Part of a small language model's weights: 3287 steps.
Each number is 500 + 50 x the weight over its row's rms, rounded and kept within 0 to 999. Layers, rows and columns count from 0. Numbers have three digits each. The size before them is the row's rms in percent of the matrix's.

# layer 9 MLP down (transposed), 320x128, rms 0.128, rows 55-91, columns 0-127
097:456591432512524459526472547448524453489446635470595448478546487576538509513527470526472557374413494622499537469541434514600557530543414537494469439564506574453439453454469544417543460539595471451461552491475522521507480505454525454480530548533428541532504491459503445585380529477492417571545482435520524517454556516534498456489594466516469492534522458445564567471435429511472534466497
099:528567563527484439575496460507507545499557405477456537504457521451511546356523494574446527504411527451531583531530576400423486385545485511436462520531438523502439572500565505417540555508453527534507553549404517529516467473438519462441457518558485531625431481551479536602483558509503499469537523543518545516532468499539519558602398474474575458576512490529508512396484509530503465455575
100:529415486457535475538489530494575454531519486500521425532509566449539511531482544467457512558560428515445481504538509489501579587476537552503524436467461583446511566529561510464487496509398496550598575501498458449541572608447530385501468476606511500425503408423461425517470590496498587465485584457505510510490531509462497498502463463390597599521393435558514468611486509542500472505551
102:418518507489504566460546558527552456480474423499526469583521520529631512427489559516541514599468464548548564445527508544403468446401473528422614565478569445584450526495553405503542485502592396519426556554455522436550526483467499578432518533406462490506445462560566454443560497476471512531536463481495469551466542515484425515454446517528562484527501551447485515526510464416468544497598
102:445524411373493458614519558533437530473502554490538479486484451501438485529545507452537310509574475450437481481463549391520402498478541476443499517454482392540458525514454478472582521487463431447559492477480478430515487535506512560560471504589480581453501524460492460417453546529515488510505519455539406496473460417440574455488505486468500527475575440487565540564575575469469462500420
100:548587552545412493538413536440574533479525531514541503494577451491549560461497507587508442604493441527487545495518510525475498419484525400529399583562459517470554539597516518512457507514476527489463547481435487452512550525413592503473467500434456623455392452478521434556490456511486496544454486515485505454487582489462533532468530454602551469473537532467578529477355427459469556587483
098:511532430521577581573517436583479558510434447479497495464526511455576429435502491456531512523600547509488472546517506447556440554549530414468599477515554515454523485558451509483575440445497493437531571479509485421534491429495526461581450442528529496521455466559471612577418558520601485578443477521561463607561458476579475502460502445468503516407487507434523480442465410412490543485425
101:550519468549480547476449563577523557539536456409552477505578439482459470541491492423464518569437393535470501526591499554475528504506430512465461488488402520499574572423531475482531509545450578398487434542503486572452472464522450504391506424513456534478549549551480533536511555471480575542456492473386503514580429407462490497469512588465533554459532443541450485439592400582579516468515
092:501483559485600534526504478531451437517505531445470473557509563548447521448438497530493548482575490472563428536444472468481574447534433509527490504390510570472509488380477428589506552536484530567521481444555502488610508382577520634459546534560443453523502493467512524483525462451472419561544546447502520460587454533457464509502523529517598501428499541458562477429504608516570574591549
099:450473508453472555479529438465479511483467490576580512455563563516540582443519456515504630562598533590477482407543530569519509498407494573418485525558500496524510410522477568501526555545427524457475558498393498515615482531491464433600461531403571435468511547492497487440425462449574483532480549527610532517568542544443549543470452509511482451479578455489498439520565467447442464504515
089:418466472584511501546524462508397509492477431559499568499479459474515511445518517412530387418528577499462513451491534548547525495505470543439507515452563508588466561542450532494540516558547415503462439506542560521482400607480456541484459510513436528472422502510492505541484355533530526521544496639483370452502479450539440432434576453471518448491511511473393546467553474440541475485576
108:456522544480531362517514501531486541439513504522521586491498470509551552550429504502438596526507503362522405566524530479465526423469432518573597545464373556552564492488554467436519468466458550522541472504449476502470567523549608469531429578525467562570499500545473524506528424544510549486453490493549461535444522478504540582478613418581420540455506491477515566536446453582456511450511
098:546459555511471511499483493514602536562448584507449561538529436541424503427547522485663591537486511511439523580511491475451475507620559457431545548557513587527478427489491504530514481539441571551474621490521475493530579503421515482465484589478501487578516493446348495480526559485557466526466546486416468522571529505534427431500486510512517584554523482544543522531436573553555468523515
098:547469465566483477540604580561518514458455481527456516452432542422428533500496537464556417472533497433516488485447497557400489487490482491387546461434575452508573461564568578469448470527446476563418567573520498447459392538495575587502516416487497463513571458467572541465515460499530494580631475517591520546459546498533587461493506555517574513471489423506539452436498459490440503524432
099:510518434538483497510410533534564530627501575499508573441462418473530488552498486553511547511395425450491467449403424561458565583494589513399506476503501520532568452500402512406428525468496529478554429465575463584526495489453463491480545552581468515465542528466527527513528451511515529500485503480528466529473479363595560504515520511512465585546525531505621381471443501511468459494436
095:486520504493400504463407531543495518475454513395481459525509549391589466518443527525561601552438464457444495519563489469482531501587515452512528493530543419508436561461474449581514512550486593534464577440506500568467525386476567558507461642471412482504596542448488380523499481513528496450474455569450576419523532467468532529497436467535549523445517538491485484520403485484520553447570
103:522411510466461552495515495469514590517522462430508501489501475472492424456506469520391481533540511428470560594624489475505451568527449491501408466504511367569476509535470421433505554480471500486516533520441403415459482487461500448492541551457477466516504411493489427482400530585485614495416495455481592436473476481506451572546497603489481478503537506538415521619581460474467476418477
100:475490480402553531500466513577492534591468504600430549461378500493509562443561591434421408516479526528427537507545438486571523444498447450473477607571555484462483511487561478526490510383530458480524444530470484453525480421492493500424516480502542460527603480563544446418529554501611514543602490461522508522539456530429521528489551509519417507497438512461447421480406498521519537543600
092:535471506472470556507459562482479485580555506499602520446532423484475501515425405499394547428434486546420504476552478508526493523558511566617488513500475491411621503458451482416576556452523513500497613476568539407477423561542537540507608508500476489553441560481469456495600524454520455452489434513482575390424465504500468515586463450513479483483473505513425557550412539543538479523512
098:443572469449558479500473522516489427379492596604490534481577526513494479475546514560574428475467538548502444585441464475553540488531558479532456471462559540551499482537563516519409482591511422489515514478464587501480441455443531527528499384576476488474503452493331459449486597449538487548605440549482512476536552542454427519478524525531493549506481559495455543509605535497514447572430
106:450479486413669514558547576397486588510418619437480436515421513501461498517419508490595555449552496514491536465468487449542518559597559473451525526413524499575577545529545514543496598435475461499475529493495461527494441528504507527455485452457452487509464610458497555533503563469443488508483504472528555474558425451496579483491443541425551477562552437507456478460532503387500511430518
102:550543467542481529515478473486591593408498449448519469480511571422429471453507497541507607477505526516379535612555524437413454465569543421545486560456488484456540522399491489568485538558483501591398494509486499542528545553478511436492599536459501537560522605480516455456507528529532447449551488511398597592492404540527521477458477459440523456463542543453526450432488576530494517537523
095:451530517464522511457514473436500508546533604528499519580534532495453397506515362476442510457465553406489450440515542515521498545443608505588577510553464434519484496515446514532561493490493497473558578497465435467446529612555466545533509468432490562458509453499568524474458448545549513560525480439472530577518472595490491449470548614538457378504540490553488482649489426427529549503453
098:441486530483534504585532516491593413491532502413481445482485489514611558407486422479436569486444488533525516461416498473622519563510555453580489614525498528403486528478558507458494492502537520508534531434409431478488565488412460503512486509559489507536444385473546498419504472486468575595464467540456455489504529445542480542471451433499497533510571584486474517605488409416575524575512
103:474478544538553515563419550413479437569556495483481493536405521459497456418439566450434462368562544571481437548554457467530500535471520525471440453532410522443477592484573535439483499467512518451473510517486520541430496499482511486506462427569482514526532424476512567436554576530554525445518446572562484470473444538520404562510568449494507475527594494416466598415620496462487422463537
099:519474485515558589410494472521440521579510569525513461531501504487532447506484561466601566462605506509362457488538562534556554601545479535502541539475475517531461580511572482555539504501480463523484487485524519486510452453545531586505523485522517426431495470490428519548550436511461443596553536483611584593511509481463512578565484470512484433467463407459472493455340482515540388446462
101:526454381507492437471509491431516512574518543544526574586486446495476559476486537488465529577486534491472425478515525483576551455517579507453539528455478434553604525458555454459523560468498441529542556531599560490575455414500539513443545603632365481482520509575449400472558559473504522401506540405491492566554509513449492555393507559520544569473555509504521518479494447460513493493475
106:561463601550440547568551483531490501512466469520463580436466550508605538535488487510453529595460419573589577461534511544495481429465427539485491507388503534456504592608526507454551561466489499521559455544526468509505459541483477402510495462483532593455544480470556553520452563450465495534495530517399510473466474515465463475401490506431460439590513524551446456376543530392530424448507
095:549640481497523504434490478580449546555455477448430530482471461419455514468481529469492550486443523440562387544475443409559513462568533570377535500500458467462589497537428414597501460541466482560500546527504510507455598435522519499434514533450504508583475553434464515441425532487532499508510470461559492460587399536486537522481627477514551498550540454525473476510450437544571425563496
102:429542491486469398545505466465560459529443596460497489504456525518467451462503569522513567558449497476455598471548550508475441416540494435524553511518534523492514550477484501495552608492465534578506527408516481563462447560441556398462566517488415533588505522416448489588510568527530448503548518555534518545555428515518566604544535489501540496549627512439585461427485490468429417407460
110:564533432503466503418441510451503506505457463494443475491526411526533406470470574557520490474509512517530476513542430497453458525632555523480425577498548533456501510513467401511473392561522520437426525537479530533498541564463451595435429475434573499551519475428537494465518493443450539475483476589521577450357475450489555571524438512504508509521543472416457545362488569444510422428507
104:525585574528437500517500531599530528479530519564567474518509452542455443529465517486571449517521604423542533473480440432560548583537543519454511431548525533543541500488476507543462573495488535514507587574569508474450514579506563425497573555494528529556394475547436517477505514500465457471520462529536514455465587592543475448526447439506525553469385505481405650563616450514471524578492
107:480515517544502511567477418477453591458557504452566420478570475525579493535437561567458514488505505543529528518504486454461532515648574572470364443407440451503494527513481529495478509531532493543559402474539472444474407538482499420444497479447633400518515505449510492494505619525501459437503585508489445495486539533502469474367499485495454511540476520495381515415518458528554472532468
103:571512465530547554556471447519513496565437596504507450541495419567474488533512550510581490460526544552500505536399546480596549534617451551466490451481503466376572578443486496459526428558502509401479523467524563440539497485529549454488424443490524474507484510589385458463496511622478471484500573542555524441518519540469514468562488476610443511453473482508566520534471585521555385482423
105:444450530577552471497566501453561509593448536452514533436382461540441478527472518520466557360453483582552494491495516628467500491587503457463533543428481556515548452469514571573489485483415460496476446507481509529522569534499397515485474460433507424499432457535431554514518548447481519612587526374521533512551536488495497527516417586492486491457510428487455462480508453455393434462500
109:446431527478561466566436454466522513564590461373483455499523477486469419570467470547484501512420487508486495470460555431370446480486443534514570522399455511524621546441441499454514445449547428419531474516380467558517508517500517502570523472524542552488566474555514508423526450609464461430507474475565488502439409487574449529532457449581509446529469510455498529530574529531451511418441
093:512470480518544575478572565546416438673550447503472638472556492494557449580432461537534508599529469442518525527549558530506431535536416414457583473514474504456469480412443514416496518520521435483518536502482495544476460471558451505541498520489547552513518612418504434565492455459496443482588444534499473447469528564467569495491474516534406490494517480536439452581540429486434484555454
# layer 9 MLP gate, 320x128, rms 0.141, rows 56-91, columns 0-127
093:571474396513493470472378547480478541537483498520437527466529466423534441516428515523588504452500438494528478436506483496425436493529622440471549541539518477561509525440573490517413505501491467458492509558500494504497518528496444501521511473450483510539525432561469511519532559408498571580512458405427577488534422602535538368501489415371579532556475493487478462526483483578548520486362
095:529556543459335536479530592516414501526481473540500583541521470482537389569476504510576513543515508480444559547566499515540443429514484506500498543568414468485488453515498517466581540581475432430479540508428499474522441580594524435470549469528493517489533482559419570522562528596562500470564611472486469534449581459583536492462457611572526466477474564479471568553502581500512481523457
101:501496361438510477478542558520584550474474556471447456523451547459577566483520464466550410587421455483496500474470479427511510495533445509454496645424532504545487564450514476538541525548565403406523500443595456440542583581495471431472501499536535463503495508624580440515555470571562527499564458455551476452493467493462432439481520424504555515508473541554524526422479453440460486556446
103:485516444513514504536465508475492481489560507472443462485439464476534479518512483537489435527482402549462516572475421535508561394460563486422461508563541582477485514553457549383450626455469484465503584426389526514448512573547555496536489556551499504512516461602486450441488492534412542423478443537499588391496511435477614458432509522443482494540495495433573425490549530526577521499386
100:517596417475493481446559432546509552488475508430465518529465479496412464424515476495476494462495500475499348486491512467479442483483489463514472616567527500497497498482502529472575494475609444504457482524474486544478533474554474468436481594498515589552504489605530459627555539563429394466518446437554538536509519452542443404432417446540568561636532480440474484483512516549535526409534
102:516533499437544454448521487455517522521470686487413469586513513559524525502461408524441582493460513443508526448474460511515556508509511609462449555467519541495463585501521531519483507473566444511541473463500616546506468557498477515420511618531440493504496493499481399596556497534467439471550507457480389497407560550433472425488489540611479503495438410524441534532527556546420466520553
097:480452496496477553515511462502506470470446507515508608529473480499506576422484526553497595439549569507445489485551505552544528452455506546515430584564554456484473487545419528457421467470539435610459575499500584515539484512530435520477618495559483518624486531534589554484523429540484438522506510558501499496453541643550456361445503435562497388490564580449500462499484517439453478462468
102:437472435509424486451432552533535495501523517569464506488448488432483502609632466551530484535553461590456564547530577497544511566507592522449512436531521600450469586544505553466531502416444599537443510452525460449537410521546477556516446508406506444459471478549534501534488471584443519467509436635511428560469472510583434478504531424530471541460486408487523447525479533463505521585515
101:428439454456490483412451530416527541494433539475605506623495497468536529542484525478506552586497477492408541512494547530496554483454577534576514575490447445520469550538456516399512491493564535450470500473414475401552469504495507573522549534447547498503462606544415541458586466438469449457493471507481467552507483559527394498505411540471468567513565574406468557469460493435531526514367
113:391444446518452545515479502579409510500465464513496534497535463499501508473419544472525450425580443462494522437521529531590503498516532474477435492488551515589433546560485548511498484576477379507440394538534521518505474568519452501489497541509462534495426449552545590605486393575456512634466524597507456490635520520468475444429543446470576467472543549547412535485558511542463529516504
109:467488397511476636451430566525557476490503471371525523431489369558509508482484517450514422503493481568505618452494479399504446500577484523488489400528543472458425498465566531475573546445523520498463544554542500458548539466572380490503497533519518556507510472523514511445424525491515499588564450546484494445506440548490497498501492548410629551518464539500468470508583523479501390580501
102:541443539515497515479393503575447479605488412523527518472537468525477491599505499514532500498540443515556478644490540483509461413452486476465610548450451496470504449406436443536441428540558483588520547537568516576456478550506545499461501382423444500502487584501480482544536433491572479527551465503570429577469466497532473556563583389525545554481494497516433426539426482448498561479475
110:519516490481549513567549481479524480546496535490600483497519444514533596534525482365617508492503508524439589447445469574448460517465609575435525424529590514445442494470393600559494503460509535556480566487459577487525425503486560585488552497444500450520536417495504490469591493460552413555555553496561566524489561530483479476553530511526527446540618514436512387567484522506474470492511
092:455471511424525533459496512486566510446531366460495589493482492497458571459410476546532414457522517507550438509588480544426530531550506430431442523501532517485534355484436408473515558422424529429530583552465572536493546468582573524556575533486497573562575545460520552540514483439545526501515439527440536531497497542536478537591522544573448507477409527568479478517439459431460437509549
102:394481394480457427506420513524513495467517512512540437552484436466367487509492571534465525452527443488459403558551498508440410518407408544534499480530487428421444521482525522491546514573484492566611556509449588503473482549540441569506461491438455410434432568426477526521471520574409496452452609510553489466511508520566460574457499514482483537518544584511439507515465579502470541544457
104:516535475471535542527530492538586538466543563530496478441423500441511446544534457486452417478601515533562520649599562539491426465518516529485525476564508443423503447534493637546453450424472385490429515452524445496552473516500438484574504503546462478487435496510463456492471441519549575528567536468455519517538607524518431504434538513546491544511483479536466521639533362491501556448522
102:483528461497512520565475516501428530541444619521370535479443508422554448518557533537511502541591535559513515369659493526503522606492548522558535430509409493506472460465519434511600482513486566518564573406533617493557553511508479568472510439482508497515464401525578487446518498491471506487484524469517506506514506504574541461451477485478567479514437515461597441514518422557451549485578
094:574502513492512479520536523524459490523513473473483477403563484435497530440537430446477538418550522510435593401504484487487575596591427589621501500517436474480499491510457429506470543559495541445521435540505583432490501481517490466519643537557550470522445567517474517497534533505446420572449454565408515367408490539493542501538501459420457437498530550519481499535380528555516528489439
097:574523562509530524473434500518507546563469524417420563445529565525535535530470559489524487406489499517431411478528349518469520472570468502431546505497519489545504499549558497384479512494468565524516481451463451508526462462453453536586429474415570424590502516544635484547522508512460422534487503369564469485517512462533544479557535551513490474426451388459499581554476479511430552434444
089:570447583513529431523521513449524466507463469567486607482543536450530349576540473598471473563439461476474385522397597513519484522437561465506456520488488538462444545493564522583543504555546449424477478493451472528482500554469572412526527565520442465509544468497460486487479526428435380509526540527493470526523570458471445524469518442474565489485542434515610492497503446444518626565474
106:523527461431465442504539448498521522491471570507544475511513531541592535531440511416460470474547393450589557502568444585553531518422455578388518449553595502553515413610488514412560492503560494442577476565473536579484511515594526509493503508553560520590544464502481507598479476457470539595468523456531483469525445511527493564563550474580462475584457563465454493488525433618511481499504
100:509597516484497589536528563615471621577570470521547565437444485517501529534491490494531465569527533633546526504568464500415508540515419514545503513461548554489436489534539526423580578489485572471499403429439459493538575499432471489416464461568494499420526500508494422544518360542466500425395543492511538483488468456544447490498496430477436481603480492490500506493460556440510545467510
091:421411490550539372524529577548486516580523522482509506437519482572465597546505475487505437523397533553541493473437453511464514541504571549563468605585528444522492450474560502419471478562579546519474555490515459482562564483479401473448567517492500506427439463439578554540493443499530554483459509519470527543493497504480499513432485516428490569443494461549518486382422504377557389566535
115:476476527509569548480502468588468479520544485507421423450423537469521453480497482463419513477500517558485577478478382520506637564515468464449464469526439481492421545609502522535479447561540461548491426438574496380534470472541455483546426499478488510453526474588450443459614509495470476519440413447513396507473450485549598494491468467576492549637522478552506560529550462565464488450499
110:474590429473523517477536390560510500515498571561416582629507481559479469536486479496549527462459478427548429433511511523545537512503403606440606533462491522537529558486545517514555470457521486529559486490435419416429465535506480484466440445470459505570506454465576443506515507453505510453550461487527482569521536435558525511664474479505588553521558442511418543401426491447540467517510
096:451479474489505416504512537431528462452475547449398520414481599481578452584438583387434556546443596464534551568378452581428471493453495456508561452503529548388457544497489527418503477482462435550534491466573533488515447498581553562549473436506523499439444474478561511475497447456497413513497431448519481440501476439560560484543457449526590476437505452510501528490476450470562563472527
101:527483442549496498491538611573506548520520527467523554518584552452558523461472440469555452432525451568480522520546464494485401420524446495579554556445495544498479607516413490457550475538498483538616547463555544600390511521457473471493492528506514490493521424596478426522516489422492584536520461440586518595523520547620429427507529510477553464583481577509457508425512449459439548473532
088:536555448503513546470504578518472454491407432450506509486510508469395535481548420536480508411552455492365459546413546469493499577572569545446433565529514488455388502479545477478482498528473407495436466511434491436514477523467522475543489472547529481472439524546510464459477460511567482498528494504525474465542606520461579618479528518463535458497543547382479309547506518443458514416475
095:547461465442574521560514386468498474438519479473520375420434545514482530562450405436414438512495549455504494548471532596509507529525475539418490525511519377433462583434382485548470476516505527465429463512496475403502443476492545618444470441476482505513430500525576543492516422539474523511531554522530408514475527570448492559418535534483528532539526555534442523618559467525522518553499
098:525458521473482439530467497515461485472585433533402452474555485408550550524479427555442496424505489501534476594547565442529480458542568446581560553572535551398437516480502529406494509479587498601495488588500529508534473446449482499419486537499409585435494498485395500460499473593485472508518521499508461412461569483536404569516528497544489566489497556528542416576570439487407532564469
099:508459422521452512513504498446498444526579480504444525504453557440411476518472550465538462473552439466529441483446560542533489428469549560590459403498467550392500506475552541478552448386510444490508461437556525585454505466412510523551489582653514519473559516453523493505462513500514433533469530422425398550501472423447526523545452409498417480559397456523445532521447552546511540578490
095:508489383545568508484551499525503456506493498502403557591370504543473481470591452463453452586573576505451453544486458509508452494388484443587510531646453500514548489477482492560425470448495515426430557479466464546574481489482479565488486583522510493460499519475531428562485419503496513575569446478458584539478469525519500417561563454531574510417500514554538460589529549448530575496522
094:473465532491587450561550484502472375423561452530535531408497519618536496447538494461343447497555497469485468518547505535564451473549548547578436507485561524548479477538592523468452430495502553520582510481594496410446505420485553568477491613459480525506575461459504514404460465478444502491493442533554478342551454471439486533506479482468520479514411439460464460515492514473515469458501
112:487565496436483545476370476477468430385556508487480505587537472379505521472530441457449579469436474547554494501569542571484542521534567458470532438446463510603494616547511524470521463461509523528451482419470480493506439511484447601436486549469518507548501490588505447495519528463520502594366547399423557483462520480510498510488484492562553456489575526522474477542353478458464431490517
107:521424617485456556543450459489496483511481535451497444541476542517530425504486481509570500538585444507512497536515544531487485506448499433454491579415466440490543537493537547525390461471448472509502455569553560592431469447469583524459448446457580462530501543492575553489602549430497445662461493479521547413482535592469453506445460472483512558498548480572434482617484556476500401550445
104:500543523546501451472536414427524477402490469529569430504420499422503505503455443475417503453566488507431494429509527560529514567513469445603505545483541454550429502463461523504505606577493455500533486533470537495439434607530438500446522448435515520430471471447512531454572457485533516519493449453517404366481465563489458358473528444497526552438437464556539471534468605527571469510596
# layer 9 MLP up, 320x128, rms 0.135, rows 56-91, columns 0-127
097:474509597397558537487463608517499540519411540486501461460458522512432527506573498555404473525495489445484485483383461468461478412550499432505507436518566558561523557464511469444601493532567553570470434434438500437634514513451532535490513591509546506488436460529509512526560514448468513509493505507424560494475596522486455561484491494470531477381524483495459573327525491538561521511480
100:513514519515390469476463434485521501549461554430584474530506503566500501508573432556532484525497483432577497485490567510515548501516536469394464446537496434505488481460491556468570588438606519528507626458536491485542425440506453468425513519454469468582503530583583574466583487533491493541611469544500511554374557446574495529510527485580453484521531567523584595384522529543453533487466
095:488509551570555544548529562530569392476482512484561578479490489481562522603485513538496482423544522564472501465490560535435504443468560503471494455555436472525459572507441417434485431515473487509480590480450611511440482460489483577430460592464425530435554537451427407575575447466523476495524522461525546531491520605483632408520500469499422492467484553423527560455513455490516555409535
102:520531450578416517505544526556525504512538528441526540496511579550438601479499570485506498504495503379490439572490526550553440533444402481562505447421480519501453479540498484506600469586605594403494485443556470481597431496484441521523479435554589565488444480526545481590533585480528485487505501446471505503526499555517562565568403544615474512566525464491503481544556560389471507497476
099:517501470493448543457510499513519441580541492413503409479563529495484492453483434501531465470573464573495534549491495512505575543594437520516454490469587462584479475503441448407576541530487490464560460446568609485484522551536475532447413505438467474511541480541475596627540485472491529568564553496454595510341492526497523518481374464424581453511433520473501592462477566460547504481508
096:509433548486512437487563465421481577509403479453496449503560499491493390497499541490502512478541582545517488440575531461468466421561472494504479462505519489556603395390525562516469460453527426542423556436543555485507521586491489532606512431565458563620521539533484400489519524516488486506449573568442553532548501535539471533553497503485492423466475451636476593578520538500456561468522
100:539499557479431490514454476533475538495414468542562420431477520477557588430458451540559489549507465557574567469498510468444579443431608563461571533499529439459467543512560474536567514572393390495470518471441479472510434495420498526591490531553594516500528412475526522522462410550445497450420433514588515420532467464515540512463588486478427436490594512536559560549548548489509496493472
090:475505533561437492511476513495511527547423450560613531486537497448443469452499431552565532484553476489445513563435530543424511484549480559408511457495540556451406594497543601470465499501513553497511504368487418349540480515568565597484498512461415583483436476538529533570559500590438513498507467481534504539488571522534463582479533425436541492421441431512479559511537553563527515544523
099:490479467510507584501613473491479395576518527465448544522409531479430449532457540448543478527486524497557514487405523464534485494510608460507546492548379473491527509548494559497493516481622457500527468510481511489483513508644487384463480492508525494463396469512534367521422471494534570580576544579533506463507457436416456560527522561524466520560453478411572536475480478517572579467554
108:403514446457460530630436473552515538483451511537462445479534463475489526499429555558517541538520434456470509464481448530639525446562529510524530512562394425575552489518561492442589434516475542541429448482516522596570500459486497435513626523505507611504416555480542539508442500523442588646521479569483501445509518513495541455487549479557525508514484568482486552490514560441461554564461
116:514559505440562564517511459465446528583440519522525525553478440586500481543555471559493563341525539420545413513552566494525429592533424537509516547456439512539486524444536595463454530495498562519480522481544499405443499507508499512465470577486486523598512572490526508572497487601501420473438555560519583440574545579505507537473598500511470545452562459482389463500509484592434535458525
103:452589439539461514474565490541616501507463474424520520456457457532581533442523515572534446526446546596514458534460499578561489436465500493574530494575565540507509421563538436488513557511529475491429535489534426514409540509528437518486454604526435504537561394557505459479472526476538482487556504587442470425451529465487439551466596469426451498474520559481526553379495580536458408525410
105:485496483557594502599593499532558551567489555442668579482551495546498500464506621496582478517527478481447557470466447565431493541533445495492488535474492571561479417488506401549492482551576451446528459411481530453474551472488452555544489546527517549477550576528567519527630450477425440492513438460601554532518509477496518510466498445471461448496457540542440478483430510527590435541472
097:397497455559555495491607491494535428511490456459542522589542476437588427498474503493530475505591450537451504528550580498521444509447473517520503431514431581515581538516475373481382571546469505469416545474581542434559477453412487504516483464557527462485551515472476446456506378402522557538487508442570511580521446531560542465487451478547490416545511537477472458534449435456447567563463
098:455548515528443491468497471526524524501485522523488560597437566445485545526489514473504440503521483590464485497400445512526512484479513417522506446458514498476558439472488420472600614686525472563527477574640538455543548559487395491496556486445515554545543471485451539447488517603492529550415505458400486547473446481463532572519436461496518459534555521535603451456547502413526524490480
102:495422439396449494535544476526523490516536479427511474501501473622511458439498470482484546507425561501539492578475417541556536517441547455542498473527525436645496472535412540431554518497480471484477411506488499359521499466514447492422429484409483481576552501560516497397527363522535535516469517475544613501468434555499464546446510501403494531579491585527497526554546501460521480418490
104:537505466511501488417468523578515599439547448482508520549478421470427473479497500536502385515394532550525399512460566554500522503487553473520408466561490496497486437547577547480466521516476464383471527512526400518517499340486608504529592512495500529454501481438416572514499550502553491569490449523555436391540480434494451461415470518483561489528550476456573463403534528442511529456543
093:431430461538488597559532508460493404549444477547509524592448474464507531548477531571448552559523481480552423547389455441493370402469495473491510574507504562483600508501558492511467408454497467547501572459508506465500456499446469453548459483529528497512509410453488590513559526490536499411522456421568447573486424436515530453558488535426486570400449464458546540477530511518489457629524
090:476413499525445510484552482549429511596403443586466470446457515483537469441572558493564574507459519449435517565477502439455504536477540558549492470526518378486490539495487477548463479408459427567394527533526475545436464495470493546437541487395519499458547573451470528426573541483484580528465515563537462597494546466540429468531439549496518637583512547446429487482556540529507423462558
100:515541536470584491588457543489566528403521582476450432461450498536471577590460520519548594461559423435573487417494546480498477494555562473498528596501556473574551539469519517584487478541556484424406440447409475503520481554436534501550556527485507437488461524508491500454530514512506437553433469496518553442573530494391556506499548479395575451491515389417453586556540489448542465503461
097:446441475520477423431550498446347611510499440465446567513538487568588545486508433459429489506599504563515515493532533512573493467559535575498514495537487402485503449539597471429505414461592515483512470587556520451443401543491500489515464508460470553539495510556481509538492528516459497531542608582521496501491592556488492562599568469628521480526515537445529522530510426471528581497523
095:533485523531465506482478526458570472555473472519526506517565534516561457440585435529537584490447609512426429541411471494489517572466451540552542442355522426540459493487516433477504456580569521553578597501514468511468437475468469504438526502481419537546472508449600536570489430473538470595487517457458519453450529633448494494600495499474593486406465488509547471491434455424538457543452
095:525545489430512572523420445538499436480375405471450560528503596494485473447485480479484579505578523416506464584510430499555574456458429540462462502545513490563499504517450482497486584494511458443558526494466565482529481455467624559557502432483430495523512521588537589446522586538514494496466484454472527440512598493525482525536550367500436448494574588488508486528434463501437577450398
102:489425439510548473571462464526420495561555402423546530471420450529374456503534490473484430412482448546514572540576479481542484583410491505457515497501510491520491577488490489547439398534457558578445495498503577453537523485493443521585433348489526580519426414527466502495522524494525608521528551472519456504550529460567555538495603448474540475465468523461546557494477481464405435507481
106:539466439459550537592555499519500459521422450569483506557580465556518556546478543555395480512609504383520614436481466505598505582480481589473441491487537525552486564516560495578517452482461533498501455414531574483515552541589440447560501488445554497448463623486575533493560523512472536532579506537456450552558494551611563522542506489487490528476491568488495549519506443395464480535461
103:398507475537534492432459530454540397545469567528477580488484555429498515552559504456529527495428567498500464432425484444491472472584541438521542524445630457486449517509491466463412522498610411468459485514581464473526459357554430505460504564520498409525473541536504422572536499391580589424517458539509497567529501468486454530475490548479558493509542475481578503495464426449476489477411
107:531443504474463443510500513538566483561470433549450474531423512535472527437520489408524568585535457403551568501544482539480475543487532432572431528559368496482516498540415530469589463538431489486564431509530552533552552533531524428525439505517510431539514528437548551519396483558418530454554489568478555482595500381466501471544395497508521428429437407540488571461469484568547473492530
088:532515500463570542525504516554483526454369443487488504572434533436568570502555491425422541514489525486502489393558523533494555557432501463508475539524544520511449499525408498479539454554455447372519444522486456496574570560517516462547469500475509527473403484504616571547541461522587497531500485501464474605442539591519480511576509558575506533477474635395567442444574533557472487516457
098:557437462518426427477485446491471468545530497526461553532630623510515476583502580475586447444461484520488573448522549517471517503480507508568494561497472490438553482500538571519554471504577506600568513532492511493499408457464527563547521558416542479454551425448442466522508447484434440602523551498550450480476499480571477588481574451456474574501562456471562427418527510524557456453360
110:492600412560528524456419419559557473585544447480436511446525451516517545442490585511486447460491407453465523578526508480507489507612520504549458481508577477588565476521519534389495420509445465450453561600568418532436516510432474477486516445510516562503449559418501454460477463556479542496520459499573671461446475451479630490523507467446483481531439505522449503494492502526513455545494
105:467562582406427525486549448502480496462475482532522420480593482459566428451502468547431508526484556563504485447580481438605533532428500513496489468518580536532571392477494513478547519517471518493485486468513447500429494484582504506558465535555494491544410426533427523442529375560466428476555474571444543450421578534506436539571561502462561526529427489481515492613624517415484523536531
098:512421638565611527434493507374459455545522538580523480531539500468460486504533519558450533498453533619585497536483556572539482526451474431510479451397488516531446483435567489524433500588479444488569509593506371432465499483555535496508512555566525476516562534511503500415474536563485530519375503567456516506514450580508552429523534505514500492419523562523463450543455477562546495545468
100:554496579502520555518474509466455555453540520430563467561491363494555528441453491529465487456445501502550502472487429532558571496486484484439559421568559443581521461462450482423431513531513557488553437467494458533538484479453493425431464539577512473535376494507507459527521557452559487455470461563525575558399581572416457470422535525441438481563578533517589513574560524521598523536567
108:474515507537503459468464552427448544544457354550543539446447485464539466571487502508526483572501469498505603503570531466526533639527529451463376472549485526567545598546466461512523413508417510462460553436525412419458472454569510452529521516514491472512456500441607478466465449505528521527506448559544593566534504475484436452456532379513593534574434464479535477565498496436511501533561
112:486551573536499440486504511462435510485542491467505500575554496489540558474562501502439490491517512498525480494547468443570500459437527496583553553570448447467577527456565406569409446450584449484510462553628595415491540467461609508508513453492554545420606524511399555460440562444422527542463414497436481483422477528511607444469482492482518571523545456562463468501463445532579459549487
099:446512545489497588543436518507532591585657571435460459538533523534521409516496507568572489510414482537499515486502497428489433441450467504407500532447539553434500536518492509462495555490475516638500478501495487589587536426476446521508452501504520452455549591439594463495426511533482483490476515495565443491505459416523572555494595520468492452480356450547481463482515463465406438472474